config.yaml
num_hidden_layers: 11
head_dim: 32
rope_theta: 10000.0
init: "normal"
optimizer: "muon"
beta1: 0.93
lr_head: 0.00795
warmup_steps: 200
Each number is 200 + 40 x the weight over its row's rms, rounded and kept within 0 to 999. Layers, rows and columns count from 0. The size before them is the row's rms in percent of the matrix's.

# layer 2 MLP up, 256x64, rms 0.229, rows 97-151, columns 0-63
110,190,242,170,148,235,231,240,203,238,199,274,150,56,211,177,217,200,288,175,239,144,177,160,206,217,215,209,249,181,209,264,187,227,199,135,193,208,132,175,227,198,171,221,270,262,152,206,200,173,179,169,191,166,265,177,192,276,212,168,192,210,207,185,217
101,237,184,234,153,145,234,152,131,168,254,220,260,218,212,141,247,217,129,208,180,217,164,206,147,217,183,230,261,142,177,205,229,170,179,248,203,181,154,282,216,136,242,181,268,198,201,198,189,217,213,186,207,231,224,270,100,238,172,248,253,232,182,160,182
100,204,209,166,154,162,221,215,210,143,183,186,268,204,254,192,303,190,209,268,176,199,212,166,136,210,98,261,195,167,140,239,204,130,208,234,268,209,272,206,194,193,188,228,174,179,213,176,141,189,278,233,163,183,200,203,265,185,192,235,234,188,208,260,161
125,169,232,180,151,227,168,172,151,162,196,167,193,218,220,260,187,243,230,209,141,186,285,160,252,232,222,225,234,228,199,220,268,207,257,200,236,212,206,125,109,274,191,178,198,122,173,132,170,159,185,227,200,238,226,198,193,212,180,206,197,304,187,185,130
094,222,227,163,178,183,304,204,206,174,200,231,188,209,227,241,215,162,269,214,170,198,221,166,121,287,199,215,190,208,199,238,127,191,184,250,250,205,177,296,192,176,130,173,236,156,172,144,217,134,210,160,191,183,266,216,130,200,249,174,181,231,176,140,178
089,238,205,226,216,199,259,217,145,251,171,293,152,242,167,215,246,148,241,233,164,218,202,164,171,158,184,246,223,210,206,173,136,214,223,173,238,182,150,195,215,219,196,153,243,172,191,95,211,231,258,125,239,153,279,170,185,227,118,175,234,208,238,183,223
089,225,223,174,181,185,130,151,170,214,193,220,233,282,144,176,270,111,213,142,212,272,219,132,210,182,201,186,235,210,206,235,188,248,257,230,236,168,185,270,151,242,215,197,173,147,165,172,192,201,280,173,228,242,251,168,206,226,211,172,152,228,221,121,172
090,203,178,163,220,138,201,162,216,128,179,185,169,272,217,264,183,149,246,201,220,207,248,238,198,267,231,207,151,168,221,198,212,222,187,178,219,166,164,196,232,221,224,276,160,155,226,251,129,169,132,215,116,288,198,145,215,267,178,244,229,198,239,153,214
093,187,230,189,141,184,219,271,202,163,213,235,189,258,181,217,255,203,177,176,147,202,195,146,178,182,159,253,173,160,185,209,183,255,235,127,176,175,195,222,280,129,195,180,142,225,202,243,176,229,270,243,128,231,227,236,209,220,194,148,241,243,214,83,168
114,262,276,176,208,108,221,232,198,229,221,181,211,209,194,196,208,214,176,202,187,198,187,125,172,216,178,260,232,171,212,179,242,191,214,189,224,164,219,271,198,185,274,325,245,233,200,170,250,173,173,195,193,150,223,99,220,185,157,130,243,236,183,159,161
060,229,221,160,229,260,166,177,240,130,208,164,204,164,210,278,258,226,181,171,197,183,231,203,228,238,191,203,214,215,182,254,268,179,275,184,223,252,221,201,163,291,166,188,177,181,169,168,149,203,175,115,189,223,229,229,305,143,152,226,152,213,168,151,164
109,235,221,193,225,135,208,228,171,193,141,194,166,248,251,220,207,179,152,161,203,190,268,215,229,189,179,216,229,165,171,182,259,223,143,190,189,224,217,159,278,178,150,183,212,103,251,156,204,175,302,276,211,214,218,168,199,208,115,135,190,219,209,276,214
102,162,127,199,286,192,170,162,215,160,193,223,225,185,160,142,296,302,165,204,163,187,189,199,220,218,143,152,132,218,198,231,229,226,229,265,170,150,199,167,265,216,228,237,119,262,164,171,181,176,256,195,225,215,161,188,195,221,216,205,133,176,217,200,199
084,246,247,174,148,143,244,193,164,207,222,174,204,268,203,217,221,134,292,109,166,230,256,148,216,236,168,213,150,233,214,183,251,226,212,239,181,173,209,232,172,207,206,209,161,175,235,289,155,259,181,199,201,180,187,244,182,238,161,109,196,188,168,188,269
095,205,124,124,186,234,173,203,206,121,252,232,249,231,238,160,255,222,211,203,236,269,168,139,180,280,203,227,160,196,194,130,240,213,206,156,223,142,229,167,160,206,235,226,238,250,198,206,135,142,247,207,194,213,144,198,234,159,186,195,234,260,224,129,212
100,264,237,209,187,204,236,257,187,164,174,233,156,208,248,241,199,217,179,157,224,286,209,243,222,206,142,184,169,212,170,201,228,69,139,266,154,250,135,181,249,181,229,196,210,114,250,173,214,242,267,214,177,181,190,251,173,184,201,199,186,160,236,228,207
109,216,229,187,250,167,214,233,168,230,192,180,171,95,225,253,166,176,168,195,214,203,168,238,162,249,241,241,222,188,282,280,177,202,183,158,154,253,271,167,191,213,210,256,220,219,109,148,198,163,278,165,228,195,171,178,192,126,193,271,192,215,192,168,185
108,192,263,213,209,197,160,205,219,210,234,234,226,192,206,216,268,231,180,210,221,215,224,169,242,202,195,200,193,208,146,184,176,210,279,82,182,230,156,198,217,249,218,171,217,146,245,163,191,177,198,200,187,209,142,240,194,68,138,212,227,162,98,271,191
091,150,157,217,177,169,124,160,215,215,234,230,252,212,220,221,183,185,176,97,264,174,141,186,278,206,154,187,214,221,167,236,237,182,220,208,228,188,138,125,159,210,264,246,190,137,251,275,194,176,181,218,176,281,161,136,227,208,229,221,242,193,195,189,201
093,250,196,183,171,191,162,138,185,151,184,293,229,245,219,191,293,251,236,190,177,283,201,152,184,160,200,146,158,216,235,182,194,145,217,165,253,140,196,213,266,236,181,180,195,180,187,226,119,271,155,232,232,199,207,137,238,158,235,166,210,179,175,247,180
097,215,153,201,209,205,169,225,231,255,233,206,235,118,268,220,118,236,187,183,239,240,236,225,208,122,194,224,213,246,174,147,160,170,271,199,251,211,262,197,104,218,211,200,187,215,202,179,236,155,200,224,255,195,132,180,205,171,129,292,146,219,192,192,200
098,266,235,160,176,222,207,158,245,224,191,141,208,246,220,288,180,161,197,187,165,265,225,197,275,256,275,199,203,125,160,238,164,221,218,236,207,190,229,201,131,120,168,175,229,191,178,242,170,201,123,183,202,163,253,147,156,206,221,211,240,240,150,206,158
098,207,188,330,181,290,242,221,174,193,151,212,199,183,210,200,165,199,153,285,168,203,201,218,207,189,273,189,208,133,215,180,212,200,197,270,220,179,128,144,171,183,219,210,215,121,216,147,225,145,169,230,196,238,205,178,202,249,141,248,170,161,217,205,133
091,139,228,166,205,238,151,212,189,208,211,173,204,167,260,174,258,186,201,103,235,210,193,234,210,172,197,218,209,137,214,213,279,256,158,179,203,139,153,204,258,253,255,221,191,219,207,231,155,195,161,241,261,153,229,244,204,184,197,103,253,255,170,225,124
066,269,218,175,202,220,292,185,261,226,237,192,192,200,191,163,270,187,152,173,169,121,211,176,163,232,188,171,243,93,213,115,230,228,209,146,199,178,191,178,226,246,209,196,198,178,189,203,146,187,211,203,203,189,194,158,254,155,226,172,273,227,241,290,141
105,227,151,169,163,179,243,215,157,202,260,201,267,179,144,207,246,159,175,162,270,221,178,182,189,199,187,252,137,175,189,182,194,216,157,198,165,213,206,231,156,217,218,270,262,216,242,260,154,165,266,176,202,188,252,244,148,217,211,98,124,188,236,271,221
091,206,174,214,158,240,148,233,239,228,144,211,165,129,287,187,216,163,100,227,208,169,159,193,227,225,230,177,239,229,223,223,136,206,113,219,280,210,260,200,203,192,185,245,188,151,232,134,230,165,208,263,142,171,211,237,282,207,171,175,210,216,208,206,221
110,221,177,167,163,178,188,152,91,206,224,184,178,176,196,205,206,256,207,270,203,200,157,316,208,167,190,280,160,257,227,238,303,166,179,152,267,232,168,212,210,227,169,184,200,155,244,205,194,194,206,202,207,260,180,234,183,178,265,162,184,211,157,226,154
111,215,149,269,191,181,214,261,208,146,153,247,179,183,267,256,219,187,226,244,176,223,229,162,176,224,211,113,246,217,168,243,193,214,142,197,225,216,196,170,181,209,226,279,184,105,218,137,235,282,136,202,160,174,206,105,242,195,181,196,241,196,198,220,187
111,162,153,280,156,194,215,198,199,231,192,203,138,123,253,230,161,291,193,168,197,118,179,188,210,266,158,193,242,215,242,247,175,236,177,191,200,141,248,158,243,200,157,179,195,147,244,242,167,154,199,178,123,205,198,254,144,195,160,245,225,217,228,251,224
100,182,169,184,188,221,181,149,178,84,215,236,196,217,238,231,167,195,177,205,205,173,156,206,191,260,198,153,230,249,241,214,222,239,220,234,269,180,179,235,109,229,223,137,192,288,253,173,178,208,218,256,214,243,243,154,239,158,154,144,215,262,143,158,173
090,206,133,203,163,174,184,222,233,183,245,234,164,162,189,179,230,142,219,229,276,133,242,261,188,254,184,209,234,259,187,197,196,221,243,201,98,247,211,133,159,238,241,174,233,229,174,217,176,124,158,248,206,224,244,168,177,239,226,152,142,126,242,193,202
116,173,191,135,177,204,212,192,212,195,222,131,235,173,176,242,140,184,217,198,137,233,210,259,242,201,194,222,192,224,108,220,233,168,229,246,180,234,156,197,202,247,192,345,141,149,136,240,164,188,213,226,230,157,236,151,162,181,180,178,245,263,224,226,208
101,168,200,177,149,210,135,226,191,298,137,250,200,184,226,213,173,267,232,230,200,191,166,220,189,171,225,248,212,254,166,159,155,238,206,216,216,143,97,265,160,182,203,209,231,145,223,248,133,196,189,175,194,253,142,241,172,217,153,171,272,224,255,205,180
102,239,224,240,212,198,269,201,167,142,221,180,185,230,249,151,231,191,176,225,240,197,220,214,224,233,123,219,194,214,201,198,269,195,184,178,207,179,224,226,170,203,178,136,211,154,154,195,276,209,284,127,198,95,159,208,174,196,118,218,178,255,300,212,217
084,201,159,197,203,157,181,212,223,293,203,206,256,142,240,132,196,238,168,120,224,242,237,184,273,204,229,243,204,146,234,207,195,193,189,190,137,233,171,200,179,162,248,220,156,236,278,172,152,255,144,136,198,136,132,201,208,205,217,191,241,195,266,150,213
105,252,136,173,163,220,201,149,132,254,203,141,164,164,163,251,210,183,138,233,167,274,177,223,189,203,253,231,221,256,271,195,192,129,214,220,203,293,203,208,244,162,256,245,212,166,128,216,167,213,240,189,199,221,166,229,201,199,174,219,176,292,161,199,169
105,195,162,208,178,219,225,316,124,251,226,224,289,202,230,226,164,172,225,184,199,223,123,262,214,229,196,256,168,169,158,217,205,214,210,126,181,196,139,214,230,156,135,198,268,201,186,148,152,221,161,174,207,163,146,222,244,182,203,200,176,270,234,245,204
104,191,263,146,194,253,168,196,157,203,251,245,172,143,195,224,221,148,139,138,150,241,272,257,250,266,183,211,107,198,189,219,156,191,222,285,229,192,165,175,182,257,173,171,227,191,212,208,184,195,136,180,213,230,184,291,192,240,219,213,168,194,152,161,178
097,249,239,271,185,163,216,273,177,169,210,163,212,190,245,163,219,213,225,184,178,247,194,218,206,159,254,218,228,194,196,293,273,212,218,164,183,159,192,122,219,215,182,215,167,180,263,208,152,182,151,282,189,168,222,150,162,233,255,146,199,122,114,204,236
095,191,268,245,231,207,183,174,283,175,241,214,163,209,206,203,176,172,179,200,176,227,297,177,236,161,135,201,205,246,184,180,205,192,168,182,206,243,127,169,149,121,178,211,198,253,247,194,164,207,124,243,169,189,146,298,155,149,205,223,254,236,224,185,254
118,155,219,200,110,296,179,163,256,225,160,258,245,170,245,278,200,204,236,218,200,218,209,125,238,196,207,129,245,148,132,234,256,182,201,202,221,166,185,204,194,215,204,200,243,170,216,243,148,228,185,214,124,166,248,187,270,197,195,150,195,245,163,200,157
096,130,193,262,138,243,210,163,159,249,203,192,248,239,235,249,184,217,207,203,120,181,204,254,185,224,199,203,202,237,227,166,189,210,113,238,166,201,125,206,191,233,268,232,163,120,183,192,239,212,176,295,223,255,149,262,187,231,199,162,185,136,201,208,238
122,268,224,186,165,160,257,166,162,288,164,187,245,189,204,218,127,195,182,254,143,145,238,116,158,160,224,150,210,181,149,197,249,166,208,217,219,254,216,206,224,283,253,230,144,196,262,205,167,234,200,201,156,162,156,249,184,190,200,167,236,197,205,274,197
090,201,271,186,132,221,189,111,258,205,241,220,212,180,116,202,207,190,151,203,275,241,152,194,197,218,162,218,117,179,213,193,210,192,180,218,212,142,155,218,206,220,226,204,193,145,181,258,197,213,98,293,220,239,167,211,175,269,168,152,239,201,171,211,228
118,236,232,99,196,147,219,279,147,287,214,136,192,169,153,167,274,181,138,199,230,244,162,210,221,193,262,181,205,149,200,230,246,220,203,181,167,226,167,158,236,267,146,197,187,188,179,175,119,280,247,217,211,157,218,201,203,219,205,180,169,237,188,224,201
095,270,242,231,168,168,189,183,117,191,244,193,151,204,236,162,228,193,171,241,141,244,229,169,189,170,229,152,208,199,183,214,205,181,137,271,222,175,252,265,225,136,227,167,198,183,267,216,192,116,144,186,206,183,135,275,232,189,163,214,204,299,174,187,211
086,197,213,254,117,221,213,201,173,201,259,171,221,224,183,201,205,179,229,159,251,150,288,101,183,176,174,217,137,263,213,251,158,192,222,251,247,175,197,251,185,211,212,259,263,185,168,88,171,214,167,252,180,170,220,217,243,201,240,154,191,202,169,243,205
103,163,198,205,183,170,222,174,136,323,216,226,138,222,227,178,231,168,248,186,210,183,206,192,175,150,186,213,169,219,221,215,128,206,300,237,213,255,147,185,277,260,156,167,267,134,247,173,182,208,210,214,143,188,199,197,186,190,230,173,183,276,151,226,214
105,173,167,181,273,226,188,193,243,145,245,196,163,248,152,193,240,193,246,222,171,166,197,230,114,195,150,202,161,213,258,258,245,236,232,165,111,203,104,164,164,230,200,204,223,206,236,249,173,173,204,232,203,218,163,281,222,202,120,205,175,256,210,237,150
094,290,219,220,158,194,238,239,171,212,206,179,171,125,202,151,209,145,217,166,217,122,171,197,185,273,178,196,287,235,148,210,205,177,121,209,162,188,193,265,251,160,172,169,185,274,266,235,183,194,210,263,177,186,219,209,183,240,206,221,146,200,288,189,216
075,260,200,140,166,189,183,172,192,176,162,219,187,149,203,217,147,212,196,210,63,209,153,202,172,225,281,227,211,268,204,264,211,173,109,242,252,213,207,218,237,181,216,208,247,177,218,216,224,159,143,224,133,240,172,243,223,166,216,228,223,214,232,124,236
100,199,188,191,191,164,176,253,198,220,159,253,243,177,198,190,249,179,238,246,163,113,217,131,157,221,202,219,173,216,250,192,266,128,180,194,266,225,214,179,279,189,133,242,227,270,229,212,168,162,204,242,183,223,133,183,211,147,130,267,203,194,220,126,215
108,236,214,129,220,256,184,154,182,275,199,231,237,190,195,160,167,181,193,192,230,203,169,117,235,216,203,162,182,170,187,265,140,204,185,154,269,162,146,166,252,183,208,99,224,162,250,185,227,267,221,231,191,167,121,192,172,225,226,162,194,197,216,289,233
127,251,226,258,172,201,249,201,292,263,175,144,260,185,204,222,194,266,251,231,195,189,248,143,125,213,180,235,215,222,154,168,202,189,152,187,225,202,211,276,153,181,250,244,188,170,209,104,162,146,191,224,170,219,202,248,201,169,166,171,271,171,243,211,166
# layer 2 MLP down (transposed), 256x64, rms 0.0987, rows 97-150, columns 0-63
112,218,181,211,210,182,236,229,219,211,137,129,262,185,105,178,220,262,157,125,199,191,261,247,215,218,145,171,254,196,253,141,195,271,196,238,252,187,216,188,163,245,140,180,200,147,276,248,180,251,176,187,188,240,218,201,177,155,230,190,208,221,126,182,169
096,154,167,238,202,193,121,236,224,185,198,253,236,267,214,211,206,278,170,259,165,243,180,188,193,164,240,207,200,129,229,180,147,153,284,285,185,193,137,175,138,172,177,173,273,148,152,182,238,199,224,124,178,216,237,215,212,180,186,219,221,239,157,233,200
095,105,226,141,234,234,152,191,197,182,139,224,251,181,238,152,154,160,169,203,242,244,194,222,222,238,235,213,205,231,201,233,207,155,215,140,200,177,195,231,210,245,154,107,174,242,197,236,237,242,229,150,230,295,159,165,224,171,222,233,150,146,251,252,154
125,199,138,208,159,178,193,213,63,210,188,205,237,202,250,172,286,183,203,221,264,233,180,135,124,181,204,147,179,213,209,256,196,175,218,244,176,257,176,172,194,200,244,220,250,199,173,197,246,221,224,203,192,159,171,156,181,219,232,126,236,158,279,208,260
089,168,203,204,210,208,116,131,196,164,135,249,203,192,156,145,231,259,221,245,152,169,191,182,305,174,182,215,221,187,116,189,243,214,227,169,153,184,201,176,212,236,270,210,179,182,151,260,165,253,212,304,197,227,177,207,210,245,130,199,198,199,218,237,225
087,198,228,132,181,246,203,230,180,235,170,199,240,212,157,259,180,127,220,157,308,116,180,205,179,129,206,225,187,157,217,227,210,199,166,273,221,245,171,159,174,210,206,179,215,208,181,211,252,202,165,182,218,219,292,199,220,212,122,225,273,177,223,149,134
079,168,149,261,187,221,170,228,151,265,184,252,233,215,232,198,281,210,142,263,144,232,183,206,198,211,217,231,245,130,210,137,239,160,194,184,187,204,278,178,226,189,136,203,165,273,210,255,232,176,120,154,240,228,121,221,194,158,194,219,187,149,212,181,169
092,144,218,196,193,224,263,231,207,186,228,133,238,121,216,216,158,216,144,196,258,181,161,210,192,247,239,246,224,210,155,219,207,140,172,178,193,149,221,212,169,172,221,197,238,250,145,174,278,150,242,83,158,151,271,190,214,221,198,257,235,253,193,179,213
082,176,169,173,203,219,213,172,179,234,261,229,184,160,247,189,153,242,247,189,231,215,178,155,264,248,217,197,209,194,198,234,123,172,212,231,211,286,249,198,199,204,247,228,216,144,161,143,191,186,217,148,170,215,137,197,83,263,219,268,152,163,169,276,205
106,216,163,252,193,253,171,212,200,158,183,276,174,183,75,196,223,175,173,208,181,162,222,257,217,162,224,228,150,200,201,225,253,258,189,263,226,133,185,159,243,298,147,171,187,231,204,236,171,223,220,191,144,255,166,223,207,217,199,192,122,188,159,196,256
063,137,213,279,207,136,243,230,207,197,167,213,234,224,174,176,200,195,206,157,224,151,230,163,212,186,199,169,266,189,248,102,165,205,119,233,175,137,171,222,245,166,134,127,161,217,247,165,277,201,235,223,251,192,155,198,189,217,267,226,226,237,178,237,235
102,191,158,199,128,257,203,151,262,243,197,200,147,240,199,213,194,215,239,243,126,185,140,93,221,199,225,255,237,160,179,257,203,156,207,229,253,230,140,219,211,238,266,205,179,187,133,203,172,245,196,155,206,196,203,270,144,207,162,220,252,198,158,249,228
097,242,129,197,210,270,225,184,240,189,214,178,218,171,144,164,182,192,181,216,221,190,185,242,219,179,183,221,208,205,237,182,155,206,199,191,197,195,183,238,237,200,236,177,193,110,207,160,154,186,241,127,193,308,256,170,245,138,96,191,221,237,171,260,298
090,185,264,170,211,196,155,265,263,182,148,203,194,207,248,126,261,240,173,241,220,217,160,203,216,259,258,224,240,189,163,140,221,146,267,208,224,214,239,193,180,212,171,178,196,133,209,127,228,171,165,218,190,179,75,238,130,190,162,185,210,228,218,231,202
101,131,241,268,268,221,244,209,257,193,193,173,267,203,197,190,168,146,244,183,199,173,141,210,216,224,150,230,167,178,180,157,172,187,230,182,233,192,154,226,259,211,128,137,143,212,243,181,218,210,245,169,115,178,239,213,195,202,255,253,187,172,129,290,194
100,200,228,153,160,258,144,181,258,243,237,221,257,160,108,198,192,145,250,164,255,208,212,222,172,205,171,237,242,225,192,205,225,234,201,234,207,131,228,256,163,147,147,194,257,250,264,174,238,163,98,204,145,234,144,190,185,223,185,222,222,151,194,189,186
117,138,230,211,132,220,247,143,186,250,207,234,226,259,190,242,231,153,262,208,187,125,154,256,198,236,187,176,257,195,179,106,172,268,203,192,248,172,190,206,217,190,150,170,253,153,190,127,177,174,181,279,183,189,160,196,235,169,209,241,166,221,175,254,251
114,160,230,215,226,193,255,261,179,207,173,116,300,236,162,263,221,267,181,199,177,212,246,255,180,198,204,230,240,199,209,144,153,109,192,220,132,217,219,213,252,223,173,194,154,167,147,239,286,234,161,177,173,187,206,148,128,196,179,190,226,208,181,198,230
087,226,188,250,278,182,316,250,238,197,94,181,196,193,247,237,154,208,180,198,199,175,195,192,197,190,199,177,192,174,148,231,163,208,152,184,181,284,254,237,195,126,181,216,184,188,157,209,229,115,203,155,178,201,274,214,157,229,236,260,222,210,160,168,188
096,142,237,170,196,207,234,187,197,129,214,246,227,284,212,185,178,193,217,225,178,207,206,218,168,171,270,207,270,211,171,153,192,192,208,167,174,306,208,231,175,211,174,146,136,157,237,149,270,84,200,227,177,148,274,169,183,171,239,228,176,203,225,205,224
080,147,217,214,217,177,251,243,236,208,157,196,228,266,164,155,254,189,149,199,161,162,138,242,175,234,208,155,232,94,205,164,206,290,163,204,174,146,204,264,304,164,216,204,161,180,232,158,178,269,218,208,185,191,144,240,230,155,229,177,212,219,213,197,217
093,178,210,242,244,160,136,177,140,234,147,236,173,234,194,148,205,196,214,163,213,134,148,254,195,132,170,232,183,191,292,210,158,229,254,191,175,218,159,175,327,218,225,173,207,145,220,188,248,257,214,229,199,181,219,251,150,170,166,174,204,235,193,266,211
084,225,205,149,203,201,125,246,245,124,241,168,177,191,230,193,279,235,238,93,249,226,176,168,180,194,151,206,207,130,160,135,189,165,186,213,178,159,235,200,226,163,208,264,174,191,208,187,237,237,193,148,273,156,159,205,262,253,220,205,220,251,251,196,162
095,251,223,235,241,233,183,229,254,187,216,168,211,257,111,268,206,165,229,130,214,250,127,184,272,219,240,218,184,219,200,151,154,140,170,285,202,249,196,218,172,187,183,165,152,259,174,215,268,219,190,170,137,153,210,227,137,172,170,189,167,226,215,159,198
070,189,224,211,171,232,194,222,185,190,233,191,201,183,186,247,139,220,113,123,215,294,223,230,269,270,198,189,165,251,206,175,199,201,129,209,190,242,178,252,157,190,207,142,196,122,205,169,291,233,128,195,221,243,124,209,197,247,204,207,190,149,194,206,247
112,170,229,240,209,156,248,214,111,172,258,186,230,252,172,159,223,267,216,220,129,154,137,238,251,205,210,190,193,194,189,224,203,199,194,265,125,202,200,212,297,158,237,192,207,112,131,141,183,260,209,191,197,188,227,142,177,186,210,197,199,207,157,236,260
088,194,205,168,254,190,256,200,148,218,205,257,244,249,248,190,195,201,335,223,161,211,164,206,162,193,241,180,193,191,277,119,231,192,162,157,198,174,213,214,186,189,162,187,113,181,227,230,208,250,227,195,201,141,135,198,207,222,149,155,137,210,242,273,199
106,142,146,205,202,141,221,259,225,137,179,263,239,198,206,161,211,188,246,137,194,237,191,175,217,176,193,249,245,197,217,203,201,147,219,218,138,171,276,212,278,177,163,150,158,245,129,226,149,202,245,208,179,235,95,176,283,229,222,200,189,208,221,223,166
114,249,160,203,207,249,142,184,242,187,255,204,164,156,158,205,150,229,150,170,263,253,193,189,192,183,139,164,186,250,220,193,214,201,144,252,225,144,225,157,105,237,172,283,191,150,239,181,250,230,196,180,143,168,150,214,251,220,248,142,222,222,237,236,250
116,177,170,190,215,170,176,215,220,196,203,215,118,108,190,245,221,233,202,76,194,201,182,222,189,238,188,225,134,221,177,234,165,162,138,185,174,143,225,221,232,222,201,220,163,255,284,225,299,241,179,100,194,200,222,212,201,219,193,203,193,233,217,200,266
109,217,217,269,198,205,236,178,192,208,161,179,220,213,222,187,178,200,226,166,212,218,176,152,185,251,177,152,142,122,226,87,237,76,232,219,199,177,191,248,263,216,198,151,194,240,227,143,197,219,199,227,229,182,213,253,209,240,186,265,124,186,280,222,208
107,177,184,274,181,211,220,206,244,192,205,171,335,205,242,176,178,187,195,199,215,288,208,130,248,132,243,251,223,136,180,96,202,192,183,218,184,131,199,239,218,217,115,230,208,180,182,162,183,247,180,180,192,138,176,236,200,197,207,212,231,169,238,202,210
128,235,173,169,233,209,194,176,233,176,217,189,168,159,202,200,178,145,196,244,131,201,209,185,216,188,206,254,251,190,140,169,191,199,212,311,161,222,270,205,190,118,160,223,202,113,229,181,208,120,241,184,219,163,254,211,145,241,176,287,221,254,262,182,234
107,191,223,184,213,153,184,178,279,181,220,210,261,170,237,223,280,153,254,228,172,175,239,209,135,223,228,257,87,146,150,170,160,179,153,211,243,242,163,219,211,174,209,170,199,147,208,169,292,172,212,223,165,161,182,249,277,208,190,198,188,201,245,210,150
102,143,187,179,265,184,147,214,168,226,185,140,211,208,179,187,238,289,207,202,234,182,143,192,126,177,188,247,189,170,266,122,118,217,206,177,167,192,224,182,201,210,196,207,187,272,177,220,311,182,235,192,212,154,232,174,167,199,250,201,270,240,253,149,232
074,128,200,245,193,220,211,228,235,218,165,129,156,186,158,253,192,97,244,287,204,190,194,160,184,196,229,195,126,254,230,208,225,263,192,211,178,206,274,195,147,201,208,222,173,229,139,242,217,235,183,192,159,291,238,197,153,159,134,174,187,227,200,236,237
112,268,200,228,185,229,194,243,193,190,288,193,182,253,200,172,239,142,161,191,172,253,233,197,222,137,160,233,184,189,249,161,167,203,208,226,166,242,237,269,201,229,198,176,195,209,238,173,181,87,195,182,180,246,253,194,238,176,212,135,269,185,119,169,115
099,199,188,205,222,193,239,169,181,118,210,178,249,210,214,203,187,222,229,199,207,192,251,217,191,196,247,238,229,120,233,191,200,145,152,241,162,206,269,207,248,242,214,162,206,136,106,169,236,185,171,238,153,282,250,231,229,202,233,160,265,126,155,180,114
107,153,143,238,185,228,248,176,192,116,163,251,142,201,231,165,145,243,244,197,240,198,236,106,195,158,162,161,255,209,175,207,196,245,223,194,208,192,236,197,221,133,209,202,190,167,304,191,170,227,173,228,218,191,170,204,233,195,110,273,220,229,235,193,274
113,181,211,233,288,178,176,211,201,241,181,197,232,222,185,220,186,239,261,191,186,143,212,139,170,208,198,185,214,194,211,75,116,226,240,233,163,248,228,226,218,213,170,142,204,217,156,93,281,156,261,221,208,224,208,201,204,190,154,236,256,196,231,218,152
091,187,184,267,188,167,177,221,189,242,266,176,209,191,174,213,215,271,194,128,244,182,215,188,114,222,171,208,172,124,147,189,173,137,209,232,198,234,192,230,253,168,168,165,280,230,118,200,212,216,203,146,233,180,237,250,294,211,239,190,246,173,214,255,146
112,211,168,210,267,231,177,179,139,183,200,233,254,133,214,239,165,213,138,162,231,238,240,280,140,211,181,261,254,191,200,80,267,228,178,181,205,212,142,220,208,232,193,234,182,109,219,183,214,209,233,170,231,145,214,194,194,175,221,121,205,203,187,202,253
088,227,162,198,171,147,169,245,213,173,247,203,207,178,133,175,250,122,211,227,249,189,217,127,183,218,194,224,206,228,152,199,215,206,295,257,213,188,244,201,223,121,133,209,219,295,176,215,188,221,176,169,219,115,259,142,222,204,244,160,190,235,240,150,225
118,196,224,173,172,174,151,228,200,115,257,221,220,175,159,200,273,186,230,223,162,156,237,258,208,145,235,167,154,272,303,152,171,168,187,179,193,182,233,228,246,164,236,192,215,165,257,208,156,202,188,228,164,237,210,197,222,209,248,83,237,137,219,197,201
084,223,188,149,199,75,193,158,176,169,121,223,193,171,244,212,180,206,157,219,185,226,251,262,173,148,223,165,196,133,178,216,236,223,156,242,222,223,206,227,226,238,148,207,188,227,192,162,201,120,246,232,196,198,174,164,288,178,229,302,212,221,261,213,200
138,271,206,130,165,230,246,166,188,162,270,164,108,148,272,197,212,197,182,131,193,272,240,239,196,164,153,161,238,175,203,239,218,152,158,203,239,283,180,182,232,195,222,154,168,212,195,192,189,226,148,201,184,207,235,185,195,250,185,203,201,307,151,210,218
092,184,209,147,193,282,206,203,168,233,202,258,257,181,227,250,148,112,204,179,183,112,205,183,202,174,172,191,157,205,132,237,168,230,240,213,132,183,178,107,199,156,172,236,165,244,186,213,206,266,161,250,205,247,219,286,218,242,241,179,214,228,181,236,231
084,221,169,195,221,143,185,192,211,191,124,190,187,165,188,181,241,282,197,199,138,275,159,283,200,224,252,187,278,143,160,102,262,209,223,194,205,231,150,163,216,223,218,216,173,208,276,189,231,200,218,146,246,134,180,175,201,235,225,230,159,181,242,182,150
103,209,209,134,145,196,241,233,219,141,228,230,190,190,189,196,163,255,253,190,247,265,209,178,206,114,185,157,117,250,211,208,227,222,211,247,245,205,221,220,139,185,289,210,226,204,210,157,189,130,245,178,124,182,215,254,214,120,187,181,180,272,235,194,167
098,231,193,203,143,148,223,226,155,315,211,224,245,227,207,214,143,135,128,206,129,180,221,232,245,154,253,177,209,225,183,172,108,177,174,213,189,242,220,237,244,234,204,209,102,159,158,190,203,204,201,248,207,217,228,155,164,219,257,256,207,180,193,248,188
091,153,235,251,185,222,172,163,151,189,185,223,249,200,217,194,161,202,190,161,178,302,156,209,190,148,255,190,130,169,184,186,199,234,235,190,207,216,252,217,199,279,186,243,182,132,214,154,254,284,224,204,190,234,182,228,238,152,77,141,211,197,190,247,188
075,135,215,208,246,158,133,221,162,270,217,159,279,266,235,232,189,209,203,217,274,183,190,190,145,154,164,222,170,191,187,172,138,177,155,202,179,151,205,174,209,221,172,198,159,254,151,242,201,203,165,151,228,171,302,177,292,227,266,199,170,232,217,221,214
091,230,179,212,215,214,232,174,196,225,248,183,175,241,257,212,140,187,197,196,240,231,204,225,200,138,176,209,202,197,170,218,33,263,212,233,246,157,199,243,269,165,248,165,186,115,169,217,149,225,213,172,235,186,227,152,214,214,212,118,223,170,211,250,205
099,208,175,135,238,190,277,157,142,77,159,187,216,229,234,174,162,268,224,201,208,213,180,161,244,207,265,220,234,166,204,170,206,200,160,170,142,257,248,175,196,240,217,229,213,234,161,258,148,196,249,223,192,199,214,238,178,105,247,221,267,174,194,197,181